config = dict(
    vocab_size=13329,
    init_std_up=0.016,
    learning_rate=0.000729,
    lr_mult_o=1.49,
    lr_head=0.00456,
    final_lr_fraction=0.05,
    doc_mask=True,
    train_tokens=651800000,
)
Each number is 200 + 20 x the weight over the matrix's rms, rounded and kept within 0 to 999. Layers, rows and columns count from 0.

# layer 6 MLP up, 2048x512, rms 0.0377, rows 1378-1432, columns 448-511
218,185,201,193,177,199,197,202,187,194,170,215,222,191,190,215,208,211,191,192,179,195,191,206,166,194,216,225,198,218,172,193,204,168,238,186,202,212,203,224,219,185,182,236,195,202,205,234,196,184,200,217,202,175,205,198,207,206,193,186,193,201,191,191
220,192,192,203,202,187,196,185,190,220,232,204,185,186,183,203,208,201,206,208,204,198,184,207,205,206,183,190,203,210,178,181,179,210,199,173,177,192,183,178,214,206,207,187,190,194,185,203,177,219,204,209,200,203,196,187,209,198,226,188,200,216,192,206
216,191,211,189,195,183,181,191,156,181,213,193,195,183,194,255,176,264,186,168,205,222,233,165,170,172,215,175,218,177,240,205,168,210,236,193,212,222,199,216,185,197,203,191,180,198,187,230,152,192,184,173,197,176,198,198,196,189,260,185,156,206,175,196
170,228,198,226,187,211,211,202,212,191,211,183,218,244,241,191,172,182,216,232,222,202,187,212,185,213,212,198,186,206,213,212,230,205,212,211,216,209,169,175,183,224,187,198,182,224,194,179,208,190,184,177,238,185,184,195,225,204,184,236,211,166,182,193
224,257,201,179,221,217,197,187,182,175,193,164,194,215,261,228,181,213,177,191,206,181,211,166,210,157,204,227,184,193,251,168,177,201,231,162,202,210,221,248,187,190,206,192,181,214,209,223,174,201,188,221,190,213,198,187,228,184,238,196,196,199,168,194
178,221,177,173,180,193,247,176,204,197,195,159,214,200,214,214,187,204,210,143,195,195,195,163,170,205,233,201,163,216,168,203,199,263,200,186,145,215,201,191,169,231,221,260,166,153,170,188,207,186,177,223,230,210,177,214,162,203,225,210,146,178,217,191
209,187,181,201,199,213,183,165,189,212,229,185,208,215,205,198,158,208,192,195,187,195,145,206,222,183,210,203,200,217,190,162,206,245,195,200,203,194,214,221,194,178,222,210,195,213,202,171,201,181,224,183,215,226,213,248,226,201,203,165,158,204,179,164
210,190,194,206,180,186,220,192,166,213,202,199,163,170,210,206,178,186,188,218,186,194,188,193,198,191,207,214,158,215,225,206,228,198,209,188,158,200,168,197,227,177,232,191,245,182,255,212,189,171,187,260,202,215,221,247,182,208,218,186,189,204,219,170
196,205,202,204,205,182,207,175,205,187,223,166,179,183,179,229,182,235,195,192,191,221,190,182,184,208,209,224,253,212,170,208,182,215,194,203,225,216,214,199,201,192,234,232,181,187,197,214,159,172,222,235,226,171,183,194,247,202,214,200,164,195,202,153
213,205,172,163,212,207,226,189,175,213,181,197,211,200,192,215,202,214,163,156,218,191,202,179,188,194,202,205,198,184,217,173,205,213,186,190,211,217,211,200,203,217,174,175,196,199,222,204,191,207,216,220,197,202,195,196,231,217,187,206,178,203,183,166
195,223,194,178,208,183,215,192,195,193,216,190,243,205,239,209,181,188,203,194,181,165,180,215,216,180,199,202,172,192,199,190,185,218,163,184,176,196,162,209,216,189,209,208,200,164,192,219,210,170,208,222,225,215,214,215,178,175,225,188,214,194,204,199
199,211,183,199,177,236,195,185,169,185,203,224,224,206,207,227,199,202,192,197,228,206,227,189,179,208,209,204,216,222,211,217,202,194,207,187,189,193,181,198,200,170,214,195,228,196,200,230,217,182,185,215,200,179,205,203,191,201,183,196,216,216,194,216
174,215,189,223,211,176,155,165,170,139,192,193,199,200,197,222,182,177,189,213,226,202,219,213,167,186,224,188,185,185,212,180,166,199,197,208,169,244,212,210,191,216,182,235,203,183,244,215,225,207,175,180,195,209,199,187,203,202,267,242,199,175,247,168
199,190,205,188,208,208,201,206,204,225,180,195,211,177,207,186,182,201,210,202,182,187,199,199,201,192,203,202,224,222,211,183,211,204,186,196,212,214,176,199,203,203,220,182,195,192,181,204,217,210,206,195,197,197,196,210,199,200,211,205,203,193,201,205
220,209,188,161,214,195,179,203,197,178,209,177,231,197,186,213,203,205,207,197,187,199,196,222,214,209,220,186,177,195,210,171,210,201,200,195,199,207,200,207,189,201,220,196,215,205,187,188,221,190,202,194,189,186,207,202,200,182,173,232,207,202,175,176
209,196,223,218,187,196,225,197,198,217,192,196,173,185,183,183,203,237,179,187,203,240,208,203,168,202,161,203,221,209,207,210,189,184,192,213,187,166,211,169,209,214,206,231,199,226,222,255,193,231,167,184,193,168,218,197,222,241,181,202,237,178,194,211
243,206,174,172,184,218,217,233,176,151,149,197,161,185,210,209,156,210,205,186,195,187,224,195,204,200,222,183,213,212,215,198,196,293,251,202,175,239,187,152,245,183,212,211,185,194,190,206,143,186,147,229,184,185,205,182,219,196,246,172,201,220,201,133
204,197,196,201,190,183,201,216,203,202,208,188,220,185,202,211,200,190,195,202,204,168,198,226,224,195,216,217,193,247,202,226,185,213,198,180,204,201,179,208,210,222,175,208,196,204,218,192,181,207,186,188,215,172,189,188,198,203,188,209,208,196,185,206
219,232,193,177,233,151,193,193,202,166,218,217,147,202,187,200,197,207,168,204,230,229,206,243,218,201,196,190,165,224,173,206,194,211,160,213,197,217,184,208,184,265,187,191,187,198,218,218,198,195,211,131,196,196,220,214,204,203,224,232,164,174,221,186
185,190,209,222,195,174,233,170,220,188,215,211,198,232,196,177,195,140,205,218,220,191,173,238,215,193,224,188,196,217,205,201,148,211,180,205,200,199,190,163,203,264,189,248,186,189,177,190,191,242,185,227,241,212,194,202,193,206,192,218,159,153,211,189
176,230,214,207,228,190,197,188,180,212,215,173,225,195,180,217,187,198,212,135,235,207,168,198,181,179,212,190,233,197,205,209,199,179,153,197,176,241,183,204,181,214,215,210,171,172,215,216,214,158,182,207,189,193,190,214,208,210,218,196,232,182,155,193
221,197,191,171,175,175,204,215,179,212,185,178,167,177,207,210,202,184,162,169,191,225,174,180,191,202,192,200,166,189,205,197,247,196,230,168,190,192,219,199,205,213,209,156,239,179,194,232,196,192,183,203,216,172,191,172,198,183,213,221,168,204,226,185
201,191,190,195,190,198,195,210,179,195,170,214,197,185,159,207,203,200,188,185,221,228,219,193,190,198,230,202,218,219,225,214,192,199,194,196,192,195,177,198,197,206,192,204,236,200,188,238,184,207,163,195,217,178,197,228,221,215,202,215,173,210,203,201
189,203,228,226,175,229,178,210,224,202,173,210,183,224,179,209,188,193,186,166,207,187,236,206,171,163,240,190,191,183,233,211,181,196,207,173,201,211,201,234,235,182,196,197,192,199,213,231,191,199,191,230,192,222,211,235,209,194,201,219,221,210,200,180
210,200,180,199,214,187,193,207,189,196,199,204,216,207,182,199,195,224,183,181,206,192,171,201,190,199,207,210,213,190,189,236,196,201,221,199,188,191,180,169,201,185,170,217,196,217,204,214,189,215,203,194,188,204,203,205,196,210,213,180,174,198,201,189
206,210,215,210,207,209,225,196,204,209,198,199,221,218,171,222,182,211,189,212,198,195,210,170,182,187,204,232,213,197,179,229,213,196,204,194,194,193,212,213,181,156,177,185,222,187,169,199,196,221,187,220,213,183,195,198,216,184,218,205,213,197,217,224
181,184,208,202,178,201,188,153,229,177,222,172,198,249,192,197,206,172,196,185,200,192,210,201,187,217,209,222,191,216,213,211,201,238,185,170,182,204,208,181,190,194,229,197,222,205,193,183,217,246,195,192,194,210,191,181,209,235,207,208,179,184,220,216
217,196,233,156,172,197,166,215,174,189,208,166,188,186,208,190,186,208,208,220,176,199,249,209,184,217,220,200,180,214,214,200,210,186,220,166,198,210,196,221,202,193,195,199,183,176,187,193,177,186,191,193,202,206,201,191,197,217,194,213,208,212,176,196
245,227,212,212,267,241,216,204,184,163,170,199,199,215,189,211,203,202,169,206,184,224,194,202,190,200,215,223,191,208,213,210,229,199,202,185,216,209,211,185,186,210,132,206,196,160,227,208,219,198,184,226,210,204,214,186,185,209,200,233,169,211,245,179
185,159,167,195,199,204,215,209,188,196,170,193,210,214,196,178,194,200,196,204,191,203,185,213,210,193,184,192,207,228,193,208,199,189,181,191,207,203,203,211,206,214,224,198,201,206,207,190,196,220,187,172,213,180,189,214,201,199,159,239,189,189,148,215
205,250,156,197,227,213,239,180,207,193,195,181,198,244,223,197,160,258,206,226,195,219,216,207,148,194,208,172,184,189,216,193,191,190,170,182,191,198,217,188,190,203,201,230,177,207,214,197,189,215,183,173,253,188,231,198,215,188,203,178,172,212,197,219
215,254,189,215,196,212,197,195,206,220,191,199,214,181,208,197,193,194,189,190,212,227,197,134,162,180,155,177,189,203,196,183,194,207,175,179,197,188,199,214,227,170,191,185,207,210,176,214,221,227,178,222,212,179,194,165,194,196,217,189,188,198,244,194
179,221,214,202,202,196,166,185,202,203,183,183,216,240,167,247,187,233,198,212,187,182,202,177,186,160,196,206,210,185,242,223,206,185,186,193,204,250,190,208,211,166,209,218,201,149,264,210,195,183,163,214,212,157,229,231,183,190,227,206,197,204,175,166
194,219,202,192,186,176,192,201,197,197,193,185,192,220,214,210,178,170,182,172,237,222,188,185,228,202,247,183,165,191,203,221,191,206,204,196,220,216,162,159,239,196,239,175,217,186,197,219,217,223,189,198,168,209,228,193,239,176,189,204,186,209,270,199
200,218,201,201,214,189,199,184,203,208,206,180,204,203,202,212,191,203,182,210,215,230,186,239,187,190,195,218,204,217,214,185,208,209,193,180,218,210,223,206,227,230,214,214,201,218,179,194,202,200,189,228,203,166,210,223,180,211,208,219,180,183,220,195
208,219,166,224,220,172,198,183,211,166,213,156,207,242,223,216,202,199,182,219,205,202,186,211,188,173,205,209,194,188,207,180,166,184,216,204,194,192,239,217,203,211,201,215,193,155,206,255,206,206,190,216,203,202,213,216,186,192,245,189,168,180,186,186
213,218,209,168,197,170,195,184,215,165,213,231,196,169,186,218,191,199,170,220,205,214,182,224,218,212,216,200,209,225,201,184,191,222,248,159,177,202,141,182,238,231,186,177,215,156,166,217,186,221,203,210,218,233,230,197,184,213,231,199,201,174,216,207
185,257,207,178,249,223,181,169,195,177,213,194,216,199,219,215,209,217,211,191,220,185,189,210,209,163,196,206,205,180,195,167,143,215,194,185,208,190,169,200,190,205,204,251,218,172,212,181,157,233,203,196,205,200,199,195,210,206,217,189,200,170,188,204
176,207,207,196,165,251,168,219,195,194,154,210,226,185,235,209,207,180,196,194,189,192,220,198,183,212,208,190,191,233,221,197,182,191,200,211,189,188,179,196,210,178,197,227,205,209,167,187,203,186,182,218,203,212,205,217,189,213,183,177,199,189,203,193
200,201,202,178,231,204,244,211,205,238,176,158,210,190,205,231,193,192,176,213,193,192,177,177,194,179,254,198,181,228,225,181,188,192,179,190,162,197,198,221,231,200,207,242,244,199,196,219,142,206,194,233,213,183,219,205,194,191,197,171,171,206,185,194
222,201,182,210,187,195,236,244,207,228,200,191,166,222,213,207,208,218,207,161,188,196,191,195,198,196,206,199,207,216,209,208,199,187,196,182,201,196,189,183,216,216,226,202,204,205,173,225,205,229,169,207,189,182,190,176,175,230,155,227,216,204,181,203
199,226,204,222,186,168,171,194,179,176,167,200,184,217,198,250,207,239,186,183,215,191,183,218,191,208,186,243,174,196,221,224,208,229,213,212,194,220,190,211,162,192,232,177,175,172,193,200,228,176,192,192,177,170,199,201,179,221,235,222,191,228,214,194
212,199,161,185,197,206,196,176,181,183,196,210,224,188,227,237,213,230,205,206,204,229,212,193,185,192,182,199,189,224,223,167,217,205,183,212,214,233,182,202,186,223,229,186,222,194,188,191,224,195,172,187,227,142,212,163,187,189,213,198,220,222,193,191
180,201,203,192,196,174,175,168,155,189,194,188,179,177,202,233,193,212,180,213,222,202,221,203,193,178,252,218,197,243,209,199,168,187,202,221,172,212,172,202,224,243,177,238,208,165,183,241,203,204,192,207,248,191,226,220,213,209,241,204,174,165,232,195
214,196,214,213,203,223,191,198,182,206,210,224,195,183,194,216,205,213,216,219,206,225,232,183,189,209,193,195,219,231,195,205,179,198,201,163,186,215,177,187,195,194,193,200,224,189,213,207,216,204,174,195,198,190,199,193,196,211,217,192,205,208,194,182
186,235,236,190,209,198,159,209,194,207,188,178,233,204,172,192,189,227,214,160,174,229,200,184,219,207,218,187,196,242,195,217,179,204,203,171,152,187,198,196,223,214,207,234,185,221,155,178,206,204,174,217,205,161,190,179,192,232,195,215,213,224,188,212
201,221,195,115,157,174,192,170,165,212,199,218,154,223,220,185,168,202,190,236,176,178,177,148,182,229,167,226,159,208,193,195,198,270,180,212,191,204,192,222,164,181,232,201,195,170,199,217,177,160,210,191,213,198,230,232,173,228,236,194,210,213,219,209
234,203,207,206,198,191,221,189,199,227,197,185,199,218,188,199,197,198,193,198,199,190,163,197,198,180,179,201,237,205,168,196,217,190,203,195,201,193,192,184,205,181,174,184,202,213,200,195,220,221,207,189,199,191,198,205,200,205,216,190,184,206,204,193
204,218,196,168,178,255,233,206,208,229,204,138,201,214,232,222,206,188,177,216,206,207,200,170,181,209,184,193,177,199,249,191,172,220,176,195,196,186,177,221,200,162,202,204,229,195,193,187,213,163,184,216,175,204,188,241,187,206,187,216,187,202,209,226
218,229,227,165,206,169,239,221,222,221,197,174,232,197,234,236,192,207,195,189,176,228,178,189,200,178,229,189,208,217,256,178,209,235,231,223,248,216,177,200,229,227,229,196,219,185,218,209,210,185,161,169,263,147,173,194,198,188,206,171,142,197,173,145
210,182,154,201,187,197,172,203,196,169,191,195,170,202,174,208,151,237,201,226,184,202,182,212,183,198,191,237,223,243,178,218,166,201,222,176,197,202,206,218,156,193,209,211,209,193,228,195,201,210,178,212,194,160,207,225,198,183,231,225,195,216,189,166
201,222,166,206,231,225,227,192,216,183,207,205,180,252,207,235,186,264,173,234,155,161,208,181,171,175,193,228,209,176,207,191,238,195,218,187,188,195,225,210,195,172,175,227,180,204,263,200,148,211,203,182,233,177,209,200,214,216,225,202,202,210,200,185
227,211,206,187,202,206,196,226,187,187,180,176,185,188,164,203,212,219,177,166,221,209,197,189,193,202,222,200,200,220,180,193,183,202,186,200,191,204,196,226,191,227,196,222,219,192,194,217,203,190,182,217,212,188,205,199,212,209,180,184,191,215,217,201
224,218,208,160,221,208,241,195,214,199,206,158,133,202,201,209,196,212,185,196,207,228,202,194,151,171,207,218,256,179,169,212,157,235,241,186,213,225,195,214,188,226,236,184,212,208,202,213,191,209,188,207,223,178,210,203,226,204,238,180,182,152,220,203
234,197,211,196,204,197,183,257,188,193,215,208,186,192,181,241,181,205,214,190,169,240,201,210,226,185,191,201,195,208,203,219,213,187,220,175,183,248,194,217,196,170,211,180,201,176,190,195,187,206,173,163,221,185,205,218,194,204,178,224,191,214,175,158
# layer 6 MLP down (transposed), 2048x512, rms 0.0354, rows 1378-1431, columns 448-511
198,204,185,224,173,164,189,196,188,222,202,202,200,203,195,188,219,222,191,200,208,212,211,195,205,229,191,176,171,196,210,187,192,184,190,210,207,181,205,210,213,199,204,215,208,216,183,215,203,200,170,229,206,193,204,217,209,203,211,186,206,173,221,215
170,182,196,188,197,203,189,200,194,186,177,225,215,216,184,194,223,190,248,223,161,201,216,187,197,193,190,213,192,195,224,202,182,179,198,227,210,195,214,189,203,189,202,218,204,204,206,196,213,199,170,226,218,172,227,210,205,200,210,189,221,213,178,190
217,220,231,201,229,186,165,183,185,179,189,207,183,231,169,226,206,204,207,189,163,178,218,208,234,222,173,181,211,210,219,178,185,220,192,201,229,198,161,222,210,189,213,244,215,217,226,186,208,192,180,176,211,196,233,181,221,221,210,180,255,213,208,214
225,204,214,186,207,229,182,191,192,201,197,197,226,215,185,181,191,189,230,213,169,228,196,220,194,208,222,202,199,198,204,215,229,215,220,227,225,214,225,168,210,208,188,191,207,226,179,194,177,212,192,167,211,211,179,195,166,202,192,231,195,208,248,160
214,194,246,206,227,222,182,173,186,196,168,229,175,192,208,152,202,194,192,155,196,250,210,226,204,215,144,203,226,202,186,203,192,151,229,150,194,192,164,193,155,182,219,213,216,174,161,213,178,209,219,209,191,205,222,177,205,208,180,192,199,200,246,207
194,166,195,183,205,188,166,184,201,225,216,213,194,182,216,192,179,215,317,216,200,162,171,272,196,223,186,172,188,219,188,228,203,189,189,203,182,221,207,190,208,196,183,198,182,222,185,194,198,251,216,218,200,193,179,190,221,229,150,196,170,190,193,204
225,190,195,213,162,230,209,210,193,204,203,233,204,236,207,181,224,206,176,203,190,208,197,198,234,193,157,202,198,209,184,195,215,206,206,199,208,199,194,262,192,209,220,194,173,209,191,211,162,204,183,166,187,212,181,194,201,160,193,182,203,207,193,208
193,202,172,219,191,161,228,216,242,163,208,212,175,202,229,161,210,159,165,203,187,194,168,190,142,181,202,195,208,189,164,203,188,209,207,217,185,204,170,223,194,202,207,187,215,241,202,233,173,226,191,223,193,199,177,200,248,189,226,217,163,185,174,203
203,236,273,224,191,186,223,206,195,212,186,215,186,221,209,195,180,203,171,222,186,205,191,214,165,213,207,200,193,220,249,196,195,208,181,168,190,191,229,201,219,207,203,229,201,190,207,209,184,213,187,206,198,211,192,222,213,216,173,180,212,226,222,195
192,224,203,208,182,206,194,193,245,210,238,222,202,211,265,207,151,209,183,177,191,169,224,201,192,185,206,182,169,176,172,208,216,206,221,185,206,200,178,170,163,189,169,177,219,187,169,185,185,230,189,227,161,218,197,158,189,239,183,218,171,223,167,221
207,199,209,206,194,195,217,220,177,202,184,201,176,236,196,180,210,181,221,204,194,187,220,156,209,189,172,211,208,206,205,225,221,185,219,226,214,209,206,221,222,209,185,145,207,227,245,196,191,191,193,198,203,192,182,187,195,214,191,196,154,195,190,212
197,219,186,212,206,199,179,213,161,196,203,202,203,200,173,222,210,209,169,193,237,205,220,199,181,202,209,179,196,190,184,241,194,179,184,175,182,212,197,195,183,193,194,218,241,172,218,244,182,182,175,212,219,199,212,205,227,179,182,190,192,214,209,221
148,192,191,238,191,207,206,200,205,215,137,208,183,219,236,197,180,208,124,190,208,228,181,164,169,181,221,175,191,211,192,221,185,225,211,196,212,188,187,167,207,214,184,182,210,190,206,209,190,209,169,216,218,185,222,212,192,237,221,210,170,191,256,221
220,218,186,217,198,191,193,207,179,202,214,199,208,204,189,222,208,219,225,174,231,187,197,224,189,174,189,219,181,202,181,200,192,170,209,199,180,195,206,212,215,185,185,209,204,206,211,172,182,176,182,220,210,199,194,206,204,208,188,201,197,196,182,192
190,207,215,215,198,195,187,186,205,194,206,216,228,176,163,208,206,212,179,212,202,203,202,197,217,202,205,192,199,189,212,191,209,192,187,189,203,181,222,226,200,202,192,193,199,209,177,228,220,192,207,180,215,204,203,190,189,176,196,191,224,169,191,192
214,207,207,198,201,203,213,201,192,189,220,214,229,226,203,172,202,220,191,174,195,168,205,181,202,204,196,180,196,182,203,215,204,196,185,228,209,187,212,214,219,195,224,202,191,186,198,205,202,209,186,232,223,197,200,181,197,202,194,198,212,207,195,205
245,202,211,187,208,196,216,262,195,220,170,233,210,231,174,168,169,203,166,195,164,195,201,177,196,219,217,167,181,177,217,218,200,203,158,217,205,213,233,214,183,205,240,159,192,172,210,222,218,172,212,165,195,191,191,194,214,192,180,181,160,177,199,215
215,197,176,196,198,210,212,201,200,190,203,220,216,199,190,224,225,204,192,172,219,230,204,226,197,217,192,166,192,178,220,209,210,207,195,196,181,197,225,178,201,167,218,160,224,178,189,190,225,215,207,192,215,186,179,213,189,209,193,213,219,198,197,229
196,197,162,204,180,200,164,222,228,200,224,207,224,198,202,214,203,228,220,184,155,212,197,236,217,183,179,197,197,218,220,211,183,215,205,206,194,207,234,185,200,209,215,202,191,211,202,195,229,182,227,235,216,197,179,209,197,158,211,190,209,166,176,213
210,201,220,205,192,177,168,223,230,195,179,176,226,180,194,169,214,173,219,205,157,214,217,170,199,200,222,199,155,175,244,187,213,193,223,222,227,216,207,209,199,152,197,256,212,221,212,168,188,189,180,198,238,153,146,224,206,177,221,192,188,124,205,209
190,195,204,209,185,236,193,201,199,177,173,180,213,195,172,214,173,197,178,155,207,217,233,211,201,203,189,184,179,190,203,204,152,210,175,192,180,238,204,195,217,176,200,238,185,173,183,151,205,212,165,212,203,180,176,202,204,189,169,206,237,204,188,209
189,172,235,205,206,200,216,215,240,222,195,185,203,184,159,167,228,193,180,225,177,232,212,193,186,162,178,164,221,198,182,239,170,139,193,169,183,227,209,201,197,179,210,228,197,204,188,209,187,205,168,193,181,181,204,203,179,261,192,169,226,226,210,226
208,204,218,208,190,218,181,215,194,182,191,191,212,184,195,225,190,182,153,183,234,244,233,180,162,180,221,217,200,208,216,220,169,169,188,166,186,195,178,189,191,185,193,218,207,189,193,217,190,198,167,194,204,215,201,234,227,185,167,199,196,191,218,227
212,198,172,224,237,209,232,183,243,199,200,205,207,189,233,202,194,206,195,176,175,229,202,236,175,210,251,182,208,245,227,187,208,227,141,149,178,180,215,149,195,144,226,160,184,228,192,146,178,218,161,220,204,206,253,196,216,233,245,161,253,227,217,190
203,213,230,183,190,182,206,186,168,190,231,190,217,183,179,223,207,176,225,218,220,201,217,194,184,221,213,193,204,205,196,220,185,207,175,196,209,185,204,217,193,205,213,215,186,198,184,213,206,198,208,193,207,206,191,211,179,204,238,184,210,188,206,179
188,175,185,201,190,173,218,179,198,217,192,233,214,207,182,196,214,211,177,228,168,186,213,203,206,208,180,197,188,195,212,182,187,220,223,224,198,214,209,207,198,223,184,203,210,220,213,196,207,210,199,229,209,222,188,200,220,203,190,200,199,158,196,214
187,204,215,215,180,195,226,202,207,192,197,183,197,250,216,260,206,166,177,186,202,223,170,203,217,219,175,203,202,153,199,218,185,232,181,205,199,198,198,135,233,201,216,224,242,182,212,220,204,217,185,202,202,196,211,206,199,227,214,225,205,162,190,192
231,182,243,218,210,173,182,184,186,204,207,174,185,172,195,210,209,220,162,200,188,160,206,180,173,243,191,206,181,212,229,197,217,212,253,191,199,198,197,165,177,175,210,191,211,196,185,200,204,195,161,172,236,204,185,183,182,209,162,203,196,210,196,193
206,206,189,189,193,189,246,183,164,213,191,193,204,177,218,230,237,206,175,209,220,198,190,185,210,185,212,169,173,211,179,190,140,175,204,181,197,202,196,226,213,196,203,203,178,183,205,205,185,244,187,199,231,160,199,186,202,214,214,210,174,184,160,195
164,228,199,176,207,178,196,189,190,178,211,230,207,191,208,180,223,220,215,193,187,155,205,194,164,199,206,205,182,209,221,202,208,193,183,219,203,170,197,231,215,190,186,207,212,186,217,189,202,183,178,222,196,190,166,208,199,216,182,212,203,188,218,215
205,194,188,187,212,217,176,199,224,185,200,197,195,189,186,174,158,174,216,193,193,174,199,211,201,160,195,212,187,187,217,198,209,201,213,204,192,227,187,214,225,210,213,169,182,189,239,183,214,199,202,227,228,223,175,159,222,191,197,199,178,168,177,203
208,237,164,201,228,192,140,122,204,189,201,205,194,188,219,199,208,165,184,185,194,197,187,231,229,228,184,188,223,216,198,205,244,194,193,199,203,216,231,199,215,185,203,211,199,205,223,155,183,213,203,174,177,153,198,204,182,220,196,195,163,205,231,203
183,186,219,221,170,192,152,197,218,199,208,219,207,218,171,226,212,171,252,203,189,186,195,202,211,197,194,195,204,224,206,220,209,201,198,204,201,190,190,221,195,167,195,211,197,195,201,183,209,220,171,206,185,192,207,233,177,214,198,206,198,193,228,189
190,192,189,219,218,221,129,222,184,192,222,235,204,221,200,195,209,210,130,225,193,141,218,276,203,188,204,183,191,221,166,202,227,196,169,209,232,183,174,199,196,177,233,221,188,210,189,220,225,208,216,222,221,181,232,225,206,166,189,199,183,187,228,179
217,242,172,209,211,224,187,180,199,182,206,203,198,212,229,237,165,223,137,204,234,204,243,206,193,146,213,209,190,213,201,184,229,191,198,167,208,202,146,215,223,215,183,191,233,174,186,214,160,139,221,224,239,191,218,219,190,196,192,215,222,211,231,192
245,197,209,217,191,183,181,199,238,225,221,180,141,179,219,159,158,203,179,213,176,190,218,177,202,198,217,201,206,173,205,198,211,214,205,198,226,190,202,197,209,206,167,215,195,215,189,209,212,228,231,172,205,202,239,207,215,180,182,195,210,185,203,215
177,163,217,218,213,221,180,218,208,245,189,236,201,198,202,214,208,185,189,172,230,219,182,195,200,186,211,195,191,224,183,169,213,188,207,198,218,199,200,173,183,166,200,235,198,177,172,212,191,204,176,227,222,197,172,217,217,216,212,153,227,205,177,218
195,188,213,209,192,188,221,205,205,198,205,206,218,185,211,192,169,209,174,197,189,204,190,192,199,205,212,197,186,208,225,214,210,197,197,178,197,196,212,225,186,201,217,163,196,208,184,213,185,210,178,221,181,225,182,212,198,204,203,187,219,215,221,194
191,191,191,188,214,174,206,179,181,200,202,196,212,208,208,182,176,194,186,194,188,193,191,198,177,217,172,193,199,193,218,162,240,207,206,225,225,186,208,229,188,200,224,212,196,195,197,197,199,195,167,210,220,208,204,202,185,181,228,194,214,179,189,189
182,146,202,189,165,196,247,207,201,184,184,176,196,193,228,217,199,192,176,158,210,186,174,165,196,198,230,220,208,187,200,224,203,217,182,167,204,191,167,203,221,254,190,174,199,203,233,180,233,188,226,182,148,180,204,203,184,236,227,218,189,189,208,254
192,190,210,180,198,197,200,177,216,190,210,217,215,195,201,187,214,210,211,196,210,201,201,216,201,213,206,184,203,184,201,212,223,236,182,177,187,179,196,211,219,185,191,207,157,187,197,173,202,198,175,215,199,201,206,215,217,187,234,184,193,199,234,211
180,240,202,230,209,200,230,185,226,202,182,177,163,184,189,229,227,195,138,201,180,167,170,211,192,189,232,214,161,198,207,196,200,209,245,221,220,183,169,171,167,217,231,232,181,145,180,182,192,153,161,186,174,208,242,203,192,205,219,214,192,227,224,223
191,204,211,220,219,198,188,217,189,206,174,191,192,193,235,222,204,179,260,155,237,211,203,180,193,228,206,219,223,235,187,182,217,189,166,212,165,210,225,178,218,198,191,187,218,217,210,188,234,203,188,185,213,172,197,182,181,196,212,231,203,141,195,215
210,191,228,200,245,199,153,198,211,209,186,207,227,221,188,254,217,169,195,179,206,218,201,206,267,208,190,231,199,204,210,189,169,190,179,218,187,195,203,182,196,175,210,243,203,236,188,200,198,209,188,187,203,161,212,167,182,221,181,200,189,195,189,174
211,187,196,187,198,198,182,215,183,185,172,205,192,196,223,236,190,215,255,202,215,223,200,178,187,198,209,202,222,224,211,214,189,205,196,178,189,230,185,193,187,211,197,201,191,191,179,189,176,212,154,178,200,185,208,212,208,205,186,226,198,180,176,170
209,177,236,171,194,206,178,234,210,172,202,166,179,189,167,237,201,206,205,204,207,174,204,199,222,182,158,176,200,187,204,200,186,221,174,253,186,212,217,218,174,190,162,192,200,208,200,212,179,221,198,196,213,215,234,161,210,202,229,205,181,182,222,178
186,209,165,177,212,233,182,186,201,225,202,219,246,211,231,158,206,189,184,172,219,211,200,184,219,202,191,200,173,205,219,172,226,186,156,203,224,200,182,223,175,211,206,145,203,191,209,172,173,188,186,177,221,188,184,191,192,183,184,208,193,173,193,206
180,211,221,198,193,168,182,215,170,215,211,198,202,207,172,220,225,204,197,183,213,204,227,203,205,205,182,182,181,185,195,205,182,204,199,212,183,190,211,210,190,174,211,176,203,200,197,192,213,190,215,192,186,191,200,223,242,210,186,214,209,203,207,198
171,197,222,192,221,207,215,216,195,192,170,191,195,196,241,237,200,229,172,241,177,192,194,199,196,213,186,229,206,198,217,191,238,212,206,200,202,201,200,219,212,192,187,178,187,215,189,163,190,168,198,227,214,212,144,182,208,211,181,224,217,189,243,216
205,226,203,195,253,224,224,229,227,207,208,190,196,185,205,223,182,214,155,233,210,238,211,207,234,201,178,203,179,223,195,173,224,178,214,224,219,224,189,194,200,220,188,218,196,201,224,189,157,221,197,213,204,203,192,196,207,182,232,199,204,161,212,206
224,177,187,205,217,208,160,169,206,206,188,175,176,200,195,207,207,168,274,197,192,217,199,196,205,188,210,232,203,209,206,178,216,221,174,219,190,195,203,204,205,217,205,182,212,215,200,178,198,219,159,208,194,201,196,213,197,231,223,209,178,202,205,152
212,176,223,216,165,209,176,233,246,222,195,235,211,187,211,223,211,194,175,191,211,198,184,198,196,193,218,216,191,208,213,223,206,220,233,211,203,232,236,183,186,218,187,187,229,232,174,221,208,196,185,172,188,232,210,195,186,212,187,199,203,181,222,209
179,204,175,193,192,213,178,213,170,196,183,195,216,198,183,231,215,207,133,187,190,203,208,195,189,202,204,198,206,223,213,205,192,204,185,176,180,173,186,218,180,183,210,217,216,195,212,230,209,188,152,221,194,197,198,210,209,184,181,192,204,223,220,207
214,186,214,223,226,190,201,205,193,191,193,218,193,222,190,174,201,169,191,194,221,189,188,222,231,189,200,195,214,184,220,204,196,178,203,200,196,209,229,197,197,234,207,181,197,182,198,180,206,216,229,196,187,182,215,195,190,207,211,193,203,204,245,219